{
  "num_attention_heads": 1,
  "vocab_size": 1024,
  "norm": "layernorm",
  "norm_place": "pre",
  "norm_eps": 1e-05,
  "attn_scale": 0.125,
  "init_std_up": 0.0225,
  "init_std_down": 0.00529,
  "decay_fraction": 0.716,
  "decay_shape": "linear",
  "final_lr_fraction": 0.02,
  "max_seq_len": 1024,
  "doc_mask": false,
  "train_tokens": 132400000,
  "dataset": "wikipedia_en"
}
Each number is 128 + 32 x the weight over its row's rms, rounded and kept within 0 to 255. Layers, rows and columns count from 0. Numbers have three digits each. The size before them is the row's rms in percent of the matrix's.

# layer 3 MLP up, 512x64, rms 0.284, rows 86-192, columns 0-63
114:147114032111079136149124147122137088113111124123103163129185079144081160105136177170123175105088158100099085133181138119110129109141090174096081156131102125096159174111172149131200160134111141
095:115122171181125158118074124129102144080121116132108136161093076138173170136182137115145146124068077145053164182111115113091170125125099099153148069111102199124129154065130142135094154124101114
112:113092094125092141109100148130102132121096090137077153186111051095189135141118180156066085123104130099202135098133124152109135167109179123142115176110125153133126165198113129188139143093144115
071:094096122048141096177162118121101095177118100137158164133123107127116108090146170116157114130122106105155093145122124192170094108140152178181094108125137140145140119184081148142170199198126080
116:171171141215111135121079165103099138133104090165105093088164102131100133081125134182116149114172138132135176111136177124084124154139190075110097133104145121198149129065134157131139089125083143
080:138176167137129134111129147099128092138140116120081166165147133122164161122132124103219175116072130171109148084111130047053138099172146118127162169140086175158135079093116147127139115111119073
115:123134084123088157192112179101160152190130087136136216173140065109124153110162126161105133120132106123078124125130138116137165153073128157081098125132105187180120096115106145181137078134168133
126:126098093127080164143095116086158165226088057113103133145127135125114105102137111166151139122128113137132142116199133090095107133096184071132131085128085158172139064166184138120142150131129152
120:159132102135185141091105062126132079120181116154096165166102133151091176108189129114144084204128163109160098126136141090189153165175134097105100140105134144140163113088115147112131185144072130
116:172174128161140073147075134163122144103078082185052124136150076193067102131147123131127137136145147105129191130108153093135167089143146067142085088092104139102128159102151108149115093144122139
087:123131110098078091134171082091077112133179152187137181072097156134120145160163112046128120181168159150085092138108109108094132126075085135096134090123083163121132152136080123125146145109173116
097:177115122142106083127104144175117157110174109149147075137104037120183086140166068112140082123131145155151070148103157122101147154123084178119137152180119113161098071145165127154141105083114161
108:150159081090183093087158151087182182156170125151147168049097148096096155174143126105129082160110138135123130141186117141129151095121118165141149120115151077105156110098081097122115205151134114
095:183171153143114170102142134197087159156097124122211124113162154121137131135150172182112146121151139182135150147121103092093122132088131083105181106116090118102099147062156103164079114095104179
121:126105141119174104149138116164132093116157144113111130061125133109076135085140123112171114066082130053089107149150149063183120114150154130076108162157111206169111149166154138145085128124168171
087:109061144080168176112096109128119094169213058182145136109116172154139139106124076177187070153126115126125133099120079092158151139152107152132114131110081093132133146169109086101115118116104129
104:135066105104065125132118116103120095177159141135071106126092157173177068160171165200096172119130117161161105096107145117173138094143186138133123111190163103128115136152091150133103109175108154
100:137062119136178124091121088102139145151153165078160176083140133099096125103078134153140122072134082070164134103164101113141148157116143132150138180091152176097113094123136072088114180173139187
112:145149132138130126190131104169096062154129138121102167126111119154200121117069164121135173156110108116068064138116160137198151098080157153122215172122149096136140094114125091129102131146118163
090:122152135128119065140163106078153086122108149158168185118107151184134115223159126112120072146132103062122134102170129154114171146143149181123127122127062199101112143115090115118128154144132172
117:120139156095139087097122168154175091163142123157131115143118168115121138165145124197052090185198145128170148123126211170123121106137140114133113102115098135064057102148111119125149138125073114
099:211163121170147126037147101188127132133114168134148138139085128130079111117176125109108150104149083152120153143112097124177157146174134150084107137122177098118162106085194112122086137121159179
113:140089118118099151126132125095178131164184072112098091132177198100121121062168110153133158132104165124113138114120095109146182152100128112110144086159062148121111157036130102110141168078107125
095:172162176112162203087114188175153180165163141129092150141139094083137145129174133116146146087080131119168104076100116142103094140125107127082162152151135089118104118160168153084142093098071156
093:144079185168079112142101075092056133135114119131144168162128068126132183155195105106135132162137152129080124154184151146150111120138082115141077077157185125106121136101135115124169183101113122
083:143125188110153087165121145117169100123128167029069135127160115086140108140154136125076169106083140129160085107124144101091134132130124090138150129135107122132095107149194039167107162079135145
115:102162037149112117117071123098102161131125128195132110101169104137106117140157110205092119130104118153135134124097097101104158137088067102127136171141138124145126123204174136205120175108154117
114:126146083122158131106073117179183117170127142165107125114148107120153149168114107131139073119139144109154103093090128151186171164171173136138080168082152167114112087096185061140158134152196149
106:141159156176182092091119132130105160154150156160127134130157137128106132153079155139129136092130200128084158100132193112185153147122066150141098156112135115158065068072104045132118123136109155
105:132161126110175135127132097151109133130155099155103090065147154052177077096097192140141128169143199157099107125161117156114159058112112111133100073131128135123097128150115206090121165144104123
075:180149150071134160164129065163082134162146115093155198120129154119142144138150057131171100153194127158131147177181094154197107156158105101090094103100130145112138133123129118143137104082166124
110:131174054085174101132125114126144129152104162146114182122102129111137106138107103078086112176140138135115107081095120081090157115053102173132131092131118102114118182181123183163070178103123164
073:096086168060155095156155173101185113139115085130094162085159089093109136154131185130066098136136131115153138110163089132111177117169108112130103103087086072155158143121131134094162075075149143
107:189122135169089115158120101141090060121160153090100132161160076166167138126130196121110190098102145165187060105122121108155180152158108120156159141143106158097144126137089111127163113078133091
085:129087119115179176156091129113113142087192091145139164082094099194146139090109165111111163108113123090111161129126131080132117120149128118120217151133121152147146192146037083125095148107131136
089:141137187168074101083116054104160113157157140127181161074206124127132121102111117174174130174084112186158115135145140162133153174124068145148158143133140151106082081107119086121129127140132108
091:116140138185096098191052207163111088138142130149139098123139097123110094159156128107107140105110197092154176124087132094119146149054131105115097104139144125078109139173177133151136119077123162
110:087208123134108136112152131110091143068060105121068135158140118115175129177107185138094076122098124122129136111170179145154197119180156129112103119095111122133097121065125155094155161164112102
101:145161131136112180121091130064083134133171131179146144135215145143109160105148190145101090100148145112108105172152055123175175165119115146101131104123150112105136099146122154079193149115154176
100:103090082138116110136107166084131128101124121181083151090069117109076146124142140138183135105123083162148124115105083183053116099118195038094092136107136111155134145118122089093161134112106107
081:140144106087178097096175155154085129114109067137155167143152201138151109144154127168085059096114154067096123140088139121116179114130183144138132116122177108195132114115105142119129182161180139
102:173106082118143134065082138091117057123106114130148097111192146138136069147101114141104141098194098178071125128127079152121097107136177107157122166111167099166079170146088094130131164154138144
089:101145061108112122106122159136148125152089103156110148161108101082166175118133090107196103126139128099104062131107166122094090086056117165130083150159157124127152114070110162090140144103126047
093:140151062129092127087093138094143109122110133099082168133164089172168178117181128116054155128176153123120138123130150083190113115147150121100097106129074125122089151101141097174059122069100115
115:158153214164103121136106122107129119148142162159120142115109118206122175043128132128124141082132135128137134091110194090071100122116131079113152101100119095045133123067108130127124096147121085
126:177148112075162113161097065208199168123110161133140154104103153146126132158118090133153161142068113173155121103139092118097136151131128130112131167156082140163117110076146129195157164127186154
104:117116220154196118160076103128099150109166124156098152175066128129147134155129141105122128120120079072141137090150097101160149104045160151155124105089161176164123073128119124114160147108143100
094:165134151146079177145118131171157169099184116096140139148125101083120136065130184113098164114135103152109163078159126158096173126080135046077124055194133108133135136137150154110122131105152144
120:154167131081147092199126126139149084167090136121168117070151154086163122120129166090118187129133095098093095160115128157156144117110167133103123168082143136145105094118095077127156234127144165
081:095078117065066126168155155157097078109126157137112117189145099155118105153157126055115147135121149137107133063128170080150157167138118126078146140141138158142119153144057139185104094170162096
119:153149142127182069091133082165148137161131161120127079176129203122113179173137106127131194092103100069121145109160065108075150169114115143076144146096118137102126172095106147161160142127149152
091:097136142107110102178143117116117071181077116104120123134139065147179157038114147086125191148097133081165081085090146090115158089119128177104089108146111153183119145123134127140113177127115101
095:155141161084115112152116130150115138153090140175141168145150074157155078177171125116112062117109109149171068154089139082134094155128194132191085096094117115124091104129158177110133109067110159
088:159156166117146119120134126136081165115133105173118088103156160098123124114149154121131158066134110085127091115153127204078179067109178106178167096054143160130161124196162086111145125157126129
133:132118127173159094103070134147137163182158170168158102111158126080068127139092127100131070129178186161119123138087216158115180147189150104124107144120105111094070110137122137139149097114142129
090:159109110111153148141149146158105100150111152117228145112145159140143138097165157125179151055107176114067086134134130140152124089128133146080126103151179102106115176101044155162115137169144164
081:110194099113104147135112170127158111186121078145117140139139133103199145131087100094091132075117161094131184133131148107091161140161152133140126120167093138156120093028152179158118184165150112
095:120170109114108161134110062118052089113093129128143145158118109126133069084162141105170132104157107180144145110127147110122198093087125155084088176130195106172166156111170119165118128075124093
103:144101111146104139087142138091115166115055087123194103136153090187127158123137104123109099108117144124134232111120145177056158125129160072121121123148099115152092174087110123154094179118110141
081:183119130158114089149105131168081128132107185074094153106087106132142046076135103058106142146138170120140127177097112179142125162106119173170122144125179205156114120110133131154105144153164150
047:120106084120139060169155118139124114133135099150166189127131119126108150084155090122162198124108159076112135116085153072220149116124104212126125110122135108123141210117160134135098102114118124
099:083127169103141117113148175144149140144188083123147119196103107100118140124156157128082163140159071095126174122134121113091154147114171130064067048138127154155072137114107135147147177109068141
096:092137125136101129055089145172131146129119139135163117114099157157133133178207122114117086118142139143141127079117119120167157125140076143081201135129151071105125147113117189119122054147047159
104:099139131177163132136116148211101125166125092131132116136162122150171125187135122139122143126125122101102159087121112123087147149172100085090189136116088127140026172060128156107131060118105138
109:088098120063125090101088136130130101096146130129141215100095069123144108140167146077100151135121067058178114118159161072106151189112119120136147089113112178162154109132130121148166137142096160
079:109124101110155114124056138093148117132142164102083128113126092174118071082118104125127120097141090142069134121070158125079094116129141149169137106170074135074111212156098129123122161199171114
104:108117097091119154152128111121162091122152145128165107146111066160127112161127126177127101063079119148101165068156131123112052125113109163109057175181137108103107130122107147048122186135142163
113:089111066133158149081120118115088164171146153171174076160101189112173046115112116173118111076135132158114114108093150152136144097098149125151148105096156077099075155101119149110122154077158159
067:140124182149172138148208109157071153146135106150139183162114154105120112113127094168127155128138125099151152096202132212080145127154091076169112137112084155176101144182126128111149129089106141
098:144094157144171132155142119119108153109114115095193130142157092183151171078114110169129117086122105117158141140101106128065131136136153101074164099170110084102060125121202056173101169126139109
123:122174125100115195145111125097157121122100104119094092114115128150121122096144127139153163101034137157117160183145111176143174058157167114079085136127171105099134113123096139116085197140067104
093:156092100201083150121162122115150139098175083147178154155102095134093118124159139141109153074114118145132173144131145153131168146158131104082092101206220117114082151114089129149091113095134166
120:155112030057119123101149128142110122154100126101091147120132111105148193115135123179167154176156124145176087117177174133096097102097169174131101129120118130116146087187100075130120139080109094
105:086126109136132129110136129156082110115071095164179103098117139107143095138166157110085150103169095109115167142166092135083110126062098087106180130114166124160080203062085172144137134077129134
085:114144112115094145147100176092088165122126136105093163129139122158097147136150059195045075144131166099156130161164144167114137134138133142107062110162075127143136147165131096139122213100170103
092:133092155130148147077075089160112173154056076152152152166127155129101140142179083147110132191122086118111153113096105090146099143202143123123137081106117142133150068128112168134166159074157094
087:107093183073156113108076121164183111128152096131157123117109122143149151131161130102097072114124144020088146148147165105160155114125126102114074122123117139138185090090160155158180154093179136
104:164156127140135132111090176116112175121119205132113167092139088107106102108109084178128164131143108145093120167138128211129067085092130096126114170130145127118169109168159099065094197098125104
115:129064090155126133170112139108116122140142130102162141086125082120109161096106105170210116146079152161093204170123158106162115112095141140122162129169111185067105089149145103145075183157134140
094:076179147151062132148046091149121150139149168115117129065155112158070110123129111107110134134131149140135118173140145137105089116094084068139083166185100107134107105147161153178124197157098143
123:141120076145121126099091088076070180103163164129139176201160048131112119160125133106148176133089151137118121162164096182129111147123094140108099176095117094109109137160110112066150136138108185
123:080133078148105177124116139142141141125104095153176167133139117177193135162125141115064139147197079073137119142147139123117120112110117161085156108109098135124030157114122142190112198114113136
104:132107156140102105106113114119128123126212141162051136091143116104195162154141134067124185137199176117125124112101174121112136093053167120138129124107091162145132123095116165148124097084076125
111:171108142059112117087148114142112089098133099134190199159162146130143141093123175116131139143185108152060113182161100102109172098109174140122139119097119125126176109105143132118080130117036138
121:126181092135086160113132155094091124157144112150086147147144106106095061196164129122115121088088151093125149160160105097157162132142064145076083155097170172101111133069122157124126157061091133
103:129103143149177159135102175125114168119166081124099166102165063120096118125133140162099084134165075118121070122132102088133167134158170148066095158095203067169124112110106134138175150108137088
074:137148098089123053133084131178140206086124136132126107162139169148170168058155078149115125151105129080101123162068161105184131165133085144135135088117169123129151130146153131074119174108109152
090:186171058177115103105092127110079137113067125118124178124137124155123144122141073119131110172142152161195108103130134133058122157090144098201148151112155115132106092175123123150144154101058138
093:083127112098097072124096125178139164165124117115142121120144162118138144189094127158093131094158080146190097143127063174133115118147173092116154110129129089104116109169124118097179108132220062
105:110140142106098115096080177145143155163146089091051175053154141188132122122147135176166077149086132095144193128146129095171149149151059152096138095123139107130112092101123087131159113112112156
095:147147165181056116144151126141123145171136114133114098133135114143119115147119142165117092070078122139113040189099196139140138163084082072140120079129159104122081141103120094118148136062094142
107:127148145132113196146115182137179098147157101145172197171139096143173166127173138135085155051117162124116130099142103146206151149119117114119087123119129149092116073133074075091116126092126108
089:152158120147131095108162171123103165116118075172143146159104105141134102187135109103147094103127160139179109132143173104131206193179174134126089114164147113132109080104076117141212116075137117
119:126094104048194132145114110185101111224144096120132120121150108064136118108136147150143148118149138137149101090183076149144135094115159127136124096117106133199132136117137107169079053108130106
090:156137145092160187101146083161166115184098079093136166154096162153166142116105168142097044125129133139111137133104137111184126123150187106070120168096101094076098088110146161102141161112114088
111:096135155121124095126132111170153171099105069141196099105117073129136127155192129115087076161130092100129148142137172155132151126120159134149077072167189070146127091106131142195133180098117161
114:129156169080164089068117154178103098135158145205119121089107187155145089130065119183121121128099172149055128127161126124179155092173163115123107088162133114140116100085156152118132128136092128
062:092114117151124138115164211098052152097133102118081103084112132105156108156135073120162159137128162187153148132174109144141115110160112135190127162150145108134167055117112102069155151084089110
118:139112070143071101082094087102115127130131107162050101174110109069128196154169129174116107130115125134190131162103144082189142158128121140160096154140091120110134092140153093153100144132123195
089:172157119142105144089130145155164150161154100121109107107146084162140134168167108101141159148140130161150121049123117050153164115168115129135189115195138123059168172130123171057161131130097107
097:125098144082152078127115159104145050185117139084108153156128159149147160104122159114100119133132202102118096142114143076142188106130181133115111129140063102174195086140140152122170115081161146
052:138166168188133154155130162127147159163155099114122145142110226193153146137097145092110152146144133148176164115145149145143135155172134125169164135138095127087117082140212161095147109083179163
129:166127084138118165150104102089158133189163132154128161128179097137134171156151138122064126177074163079133099085150128158092151151088081142163167157153145128090146123154129123129136195047126098
098:105130130145139167063112129145145143131167121126188193149102148100121156126109114149121117121128147183128207125111163148099132169184127113075105138142104065054127154186077155104118172073126116
070:137050156153138156134120138152130142137111144186147127110120145134118137095079136170169119189145122169138182108136108121085154173120099104084140049160160175156066115154172155170138130104168186
087:093126138134214117124065148161160166126131100163094124163090129146121105145128092123121148130213112136113107112103129078053116123132107163100124115124162142146093112120062094150108146065075070
095:150120173112169085120075144149117119148082113131069123109190145202118107138140117174093127114101201092151156111118130109100146170177156155147141093138079144121154140191194120110151161099083135
# layer 3 MLP down (transposed), 512x64, rms 0.258, rows 86-192, columns 0-63
118:115073135049133068160096093145132102148136143093158141159111098041191107145182179081113078122153102114147131105104098154111112152143144086125106163102151160116163116131105150188102164116119131
099:140118192175117163157094144091167117074116149134107135088108154057113187097087134149138166104149095129171145135165120158106089190141087106106103152152080165073102144136135098168160124146153182
097:162167135166179086127161167140159143117151078169061180108113081121113143146115112131106132153174103170085116135068053125129110133102108138154156134140105126210135171069131132133163099152166130
066:156184158156114104147134148208129112148171134122183140155177163160119134122074122138064148138155149154185167166173165089092091139159109122132126135168097123140064103125161122167094089116082163
113:208149165127049117111139087111080147150167073135196122149152080132103094086119112115106114136135165107142157152111119162157098133134109152113122159153191139154155156094101108088087119203097122
083:094125139111101162163174167097140118112090090135147125110122137168116195144109172165095102079098081156145151108116127139076149138065117080080107084139070142120137054074126133129102167116093083
101:085157141131142123101216169134128167173118043099106074133101117129166099144145080150155155135140150101076137150091099109091127129155100134087107193176098171142123082114100092147155163148140109
131:119183147127144162137139108043084160112070086175109189176124150117099103102140155124104129142110111144137129115099099162164153107167110100158159135123081129188106078190160185128165139089103118
123:146075124085136156110084086116160122101115127097060155153158108124216161116175118140093061116164113104143131098125162114127108102148088127150127165081112146149158097108100168152056160125066132
117:201147159131128110089122163169155111098070085158135152124137125138047100077140079086171171162121179121122129185139119129176090116175109125128094183149092162141136143144114095147148106184119125
092:160161083152121079164176182149063146142226134118161098098093135106116145157152135151074136109130131130120132146133122031106088118102139087080141102135099118142122152147077153153103160114126162
111:114134157132116144125106145158148100198088110114082173092210161194029107087109083119172095083095113100119114133160128111117151161136121142137131160155149117171147149076130112111103128172116146
106:116163114108180141101167122165143127165166108103134094180144100160170159134131206147125101101114146088108080136114124187137132169162087158139133154142132092125146156122105043177188166139155182
112:082143099114108128130135139088126142123099120070133118148118104158124107087066129144113150113127162104189082096149161047090114149104083159150112068129019121078151143149100102105104099119128106
121:095104156114125102178097132143111096071121154165096147057156121159142133102137126039100116088163155133169126138107130140130127148157101167112127124089091109198101097105148178124158048158092092
089:144185125156149125185110122122147147172181062164107111069139091155133155068083118141095146168113137106161132113130158101106112148126124120100048191121129125104098101134190087104114079107078127
099:085139140130148107171165104125127052200100138115082189114107072170193099193124132105117129196115123112092139114153128167115130144144132100080110110078072141156102102147083106142125149133116148
092:062134123110154088086107113098105141118179155108164115125132163125114169227150087123145148113138157158104110204099104110185102112172120115165143135209159148130087172118152118119141118108164153
110:171112124087153116185124138130142094146124116156157111077126118102088140102114118161144070149148165152142184114072126171089200150124151091101099120078186102065153136091141117107182171159087119
087:124170141113107117177184144039088088113105194160097132136060111190109101158101142121134107142133100095090120084184128133142092108157122136122083125114072160148141153159126160100149135075144163
125:143156149164098088126116087170153099067066122105136137105107077175131117120108169043209126092130131116142109125129144114094126147089179138104112165169126112193143116074141133111142118166084095
109:088117152141104104121172163070141159064139082163152135096099116120111142136106119113162076124151157131131139108212140126126023120117151125146073092059097112135139150128144153111168098162140166
110:068123111137082119110090182086144157156109109127153083114118153117086115124124146165123189109077162145086154181176096077145160146078090131071112090167117162163110144128167077102179153141115117
113:119133070152117061069106121208101159120048138114136127142074131123132119050083175093115132098172158128149108142113131117155106128142126120093173117156153140117109120107135044112130114140157085
096:144107136153169162148146158104102116111164166091163093171104087141203165044106176105134159102126142097078121076173159142114127068101156105091077116128128114132132138118089171166085129150136154
100:112124137098110191174148138142117136160077108093129108153143097142146124134152072096099127146101178120198103085157050135113154163170086137137105102138128085109101171073137156175180134064148133
093:163107108106179146084110065126150175083101091166131110131091137105119166152132114080215095143108131090102113055136194102106114075139161116141167117104141120154164139150139083163113145139157089
100:100161114140159061121139107104122089077162143163151135138122161171048135117142124150099166119091121100118127109109072124163110101131120097197130094176157145081055177154178095086135145100101134
107:120141102165147096136084112104154150173139144140124123132080071057162133190116107143055208083087122122114160158167097167130159149107128129083160153114132086095132144146151113106149150159103194
113:081096108122098110077153110098110151149109120089196138116135123114110148146159086113187064129150051162111123136089131131159180105169115170119157150112144132109152077152161164124106061095080082
080:198164091165098127159121150096122160165109112096141145150129177094146116127116129156166157141140139209140157101099185101108158169119136071143108133110086183093120122107171105151094066120066171
105:147142134096153107107147071126095124102117200156156095169114091106125084106172162159197142137118093153172077109143119159113099075162090139170154093124125144138150146124098100164090161181114204
073:113136104084161101061112131124118126143070158129194155136104154127138071109171122122144119117098098133097121179074120093190058139145151127171120100134169116151077100173141108051119087104135136
106:137149090112155159070113137102123091149086144120148130139087185068183150084159076153158131145116108182136090188090178159125116130127142119126156120061148148151116096155083146090150159148057145
080:116177113119121159194130086111105138045172057149148156123169109131163181091102126103076083128161140092132132111141118166135118167116157116152122111117148122165151153126138181199098092073149102
089:081141119139123115142132094089132094135126144120073177144142165129123088108082071131164171172126098172185118113104124134173184101106104078150175150077161155154067159156081170137127074141167132
092:129108127106160096114117139097106036145130137113202153073145176133049124074174112112144111097107115094108146187127163110147118095099109143156128182131123121150150154141187153150187139100126091
111:071089118154168161117124162152143151170116095119154084134074133131155175078180108100109149109124140130097139130106092169081065093122134090181148178125072073170154163119178080148105108114138134
094:113123101142129115160119124105123114125114104021117127194092140078148071133144144147168115163088099149145145117140157146187139172079156117179167135158160134123073109171067161118123084125088151
091:040183177113116136152132081067142073143162087094101106093173180128147086154115089138093124124133071136101098136115085128123163083133104104136111122084087152133100175108113136138070137139094149
081:202150109180129171146070119136168134153142058096085124113113124091155155142093156131132092207105158098145166096145170118087140139123125078175085166138147154123156120093124078082109110130092112
094:099131114117114137154086115102150112137114115124087116086072165123158105125128221116093158102138023126171129133154135107139156190112110087177123115138064169136127137101113091187140125081138148
084:146145131151114134104111169151183105112101164157096202105108140141125174104081213160117126129131099115159117066167128059148144152103114124164141102205135154098133149120182124097127157150126190
102:111145134171162116113121134174077117141114099142199089086111143125092151066118116123153184099078128070122138176124140096117127058139146090140083168109044158103132105127108108125073117165109108
121:148131129112146116151089129142143087103142136128155082119084142119022093091126064152149099119095141159101123155173211084148125126103152147131072107094162151131136180143176123105156101072092128
135:163131127058163163189140160138147130095140136166136092113107139118088076238162081142141110168126091149140125086120118162146108126099148154161131182133097128147169124105067122120119188170129143
103:105153114124158117086095127148124083125157156136193114152219187131138112109115070167166148118106097113097168168148082112139135120132138176091154096118148094082144144126098084119065182113155177
091:156144129064128121110121126148163167140128087105114061154202114144097088136132160120122086090109136108160098122120093054091143130205082128147164105149156148187083126123145177089162131082117132
144:118127128114079101146106132140114108194133133146120048079168058124117120182185114107146097081101159152082118145124148074120194138144098165125126063152126117105132183114122096159161154120113171
082:060132108110139181146157145062180165200129121140123152129129165146112071130195163112130116209166126148152105119143166138167131159101167122089166143151079131154140165099162125166146143089116122
129:140162180125138120136156093107147147135088117139117166197110169151093098142203049123148205102089078126148108089171058101113146117105115134153130084164137167134120137112120125153099113070131139
104:107101181089126165115162193158143139143112201098124128137146178189102138156135144123154149148180132185133160166131182108180155099134146122184078127161108185177108158140067135130128127123135153
096:079098136159163132155157178123158128156168190106131150120143133186090103103129106127146156127075094111122119157164138117138047085113141147157111084072074087162071108145174183117141165107151114
108:152149125109088101137109085168170162136150114163151159106165167180103142101105084117063098146163065079093111133093154097135107212117155072106102121117119115052109131090100106116124112093143119
124:128181118114071081144133151106143146160105143136094120095166183094184113172126073163116108157147113096149134136126138095133095176198088124176144136128158141045108134076115161082105154144088158
086:121172104142141159186131110086116095167091153163097137108111104167082155049131164095168127154070158119136098159109133146128080131167151099131121194035153107097123156104102130142134079115144143
087:116135124116130140102098139152159143141089168100138149108160055091097115137104130078126167130162082124157158082119142126085056144077083107140143107144071100100094073138078153098126082121110210
095:090135163113072132107134080098079148099087034075132135134083127089165108135174148122131092124119105161160120134116130065132170085087136087183132090137144150141136139158131123174102175072105116
112:136121176150133125090094106156202143162125134166125104165095114103107096177133122172106142186046097144165144131152110089145143219102164136155094119113123128109089118169122115110081134150101067
090:158141123123106141137112192109120169115140130063144107146132173139078086082138092117068128092148077154112142133091171075119142171102157110111115060153110189121086084131167106164082107070129135
049:140131143128142147139121075101180148148115105123167153138073168121139149150123140147071156131123078101203142075125155115166120164125162138180087213146160174158161210125153119123148106094105111
110:092141127146154127077098096180143132157165113105167085155138105144125092118108153136132165138117162130125127164117121110111101097185140239119162070136203133096123128097160106097130174185083152
106:172144122096107105165160170120120155118094149108155064142094147115094093149086161142148181121099144157088127167133179093150161143156150131078070152169079087097145075112171104124109070111087088
102:215160177152124139113109113129122091100163122087106091155084101086133136119087160079128089168114143158124087140132153088112098100114136150171108156111165099109116098022107106112140111117172179
106:119152132035118160097097124199144090136154122105110171101174110153184117140140121086109147109169065097108153164120125082091136113115102156148106159105125090108150113078186099118151173146135188
085:155194156144107151166131111083201097145144072085140154125150102123173089116114140100051161155145095143122110124125158136098134183099151127167077127129130111055099127109113152181108091101169161
110:150176122135121110109108194151123135087098201149165160115107149151093127143043092112126169151126146144142055128127110136153169114116104149042126113099126153125128149145056103125142122054135139
109:133169170164115157122138153146140186147170092136133087117135083184070149069153154125072149118151166123092172133139155107148064107141132142110101151125152199166074178157130124104151063127119142
068:147095130167148165163120081166139118200115089176187162125144112177109119096108145173131165116139098145085111156139176192113142159153096054120075128113110150114158172154091094108107126149115079
090:147124103134128133126089165041154175096138195103116061159166120136121125161165169104100151165114108156151148111097128137133169154103134134173141079141121203206090127116143150161120164107092105
132:126105171106103126152103154161121100098091091147102135144136143131057096065112127094153101104160153123065114110188145143123127098149129179170125121122098119155228120195098096074150159150108118
087:089136066123151130162123080108086096099084164105105120119079077136189176154179131132114122116124160115171060086080137208118189123119107125126153098090138114123160099113086121159140102140122093
131:161100130137165086103132112148101114128132114117113177158109134109104136083157087123112078173102178122105133130066074123052151173109139142148146130160105157110142143030190195129127126112087146
108:113136076189090180149119162155144118114088150168109156081037135111066147082085158111096092121123074155128135110152144189141124125117148073113082142104064108126122083123116103149115140105142119
089:201132080159127153065165155135172109137180112091113153086166125154145156169143169149082169107099128119147156106107103033124156133087151105104114135139128139059124065118122125101084125142110134
083:119111099118095158140112100116107131097087129128159117145167099050092114198130145216111108158114116151114158103144135188168099112098163128091140124104125119156168093137121221130119149118182079
083:140172143145154147106106105146106131065146156129166115133087118117084099149095177184107078102150115118082146081098220179137089152109136138064149092148136151162129173103102089134126092104078112
099:078181083139068138178119141095127133125175125191084069116151122111149140149121166154110149150110074096113142075187178103103134154131097099145066103122124119148132106155134141088147106130122213
113:141101125153123153124122088162142153113139129128134124144078161149153152109144161049191188208130146139132084142060079169121151138155103160146165135154153229126132152131155118110164130156137108
096:119170148125197179141097160122156100149181187156106113094114112144112129141092067128174149144116162108114170088098162221126130099147094129076111125101163108181171137103088107134120168148143106
123:093158151075131126181121147096160130124086077145201119108095121164140158071138116141101065080122105060140127123165151159181134061173160083176124133121093143104152093136133169112110099119129123
137:193098171088121092088147099135116153134146137065117134103141102129150146164127128157171190062077103121081155146168105069109139081125105130103141087137149133058154072166127157118122130112072144
107:138139154149120088159132156147088074157064132048165131142114142125105170040125105166123142065090092097149125136132123093128149118163114117081104148200136130115128098109114131139153110048152105
095:059096073109122136099148146139136106112150145135100117157100119179154104139174177151066175163147129097112145174153141135119119108152151150174117140134185110075140203066111104106129124208147105
111:148152164155164090115095121088113096200183149153162131149116124133134102143147143145117126123143173147119112116142032144027125137126159146125098180108148104107181095092093176101183130149122125
098:117134120121196120184121132163130124129091103177138139122105163173165132024134075126161056113129168126086077124142080088136179105132121141099150179158109088143137129122111159174154137154146140
081:124143154145053137206128156107161104100097108112075064080143169126167170084135141158099125104159128118170141089100132144115073135099120073126096125080088176077104152108142077131120098120119144
096:130141100180126141139074158177088159164081153125174141160115186141114141149099026144188104145091098097131115125124167132105114116112178135155157105115136065131155088136109176097091165110112103
081:167117123121140158220089127125184103119091103122148166154066112152137153100149095163133122154142135131151123138136160179120126121181127086174132156136148183201152109085094097144119151189070151
118:099123217167138124105151137210162088130153090130095111094128165122072132135082154136113109109171072117149124136072100147117164119146141104164132152141178147130129045175152157156158113149098112
093:122076116140158176089087153093118112173135145096073183089123179140182144100093130173197142139126183117137088136134147100104130137109102118145123112142173120212087173108077109157162113109146118
112:170165100133132111081109152141144082101163198081066127078159141075104077099092133144150168101145138138148116059104153143085172098124085149076119078102143157131134114119147178106155118159134162
089:126125129124115168145128150105171054092120150155134154153153170210140181147082127128136131134135146123149190196170170134145184153126043163143094152129099107100160113128090113150126168151160107
120:080158127124153094164156126170144108120094131208091105101094109110123155096137137074100063149196106077078109109156113106085165191091101149083138133159139178124140127160129175112158119133148104
109:167104181135132132132115148058207142133143152072117092158152120123099128133099116117134183161097153135093075122178119179160120148140131101152160133089138196126175166164094077121156136184165143
092:138146057167178155155098115183131105085133167146167164119095084123095164096121107156148174125143138168096128096094145202164110117100156172086078143074110095107157103163153122149132111156177104
120:124187145092130131125099111183187104099135101143125129138063158157167095177129093135108117155104088190092115169099119102116150113102116107137170140150162144140089102143150179194104130123035156
050:100160117067103140116114174151147133139114135088153132101100143105107127174106134198144147123221108151098155170152104107170176175147147126174194139100118141161072155168114163101092143089156154
127:119168130162110123081113102133085123114159056092079196185100092118121101109088096104086161171179113134131205128137142078107111144148194140056116105139131161139119121142101153142111137153100119
094:175177176189168111111164160133161224169074146125170087074116188136120145096151153145101133152128110169137098130095121137156139189094153124127139116100139161204097123127108124141129114123142126
094:088069112125170148175164162115160163105078101144196136181099103125157149170194155201126143137070157129153125151147136161129106113094167136160121115111070130142164142143122117131125177069149104
056:156148127122119141183146141137120145160104182174091137140169120088143179123194110136148093075068100107151153168114098120121089143156115134173108154148141134146171134171118042131207148137118074
134:101098112084140158128135078161099047114095120065139106138166187166077191145138143114165106180157110090077079131154099098149101138179132137160116190141147162116170131149110132108133125149131097
097:072123177127145171165165153138050094194148149155126113123116168139122152117128118163100094105138113132157161097138089146076106099139139168168150144093104103127167123129185127192101191102139194
063:093155108163083198136071147118178123203131158107204104108109099106127115138139133118083125100132154122131091179115132111145130118116114134084120117117091134137176117223133164130095100125191086
092:134152113070198115173063105122141108126167117186137105149102153064157135103144142146112206127110140124067118165083084145156111121145112148114117093146138170154141118118072142096127156047140142
114:138093155143081156105150103146151159150082125138144112161104155156134159101175185077119151124142141109168092085154088135134100073125066098108148113101139089095147099085170067107163165105195077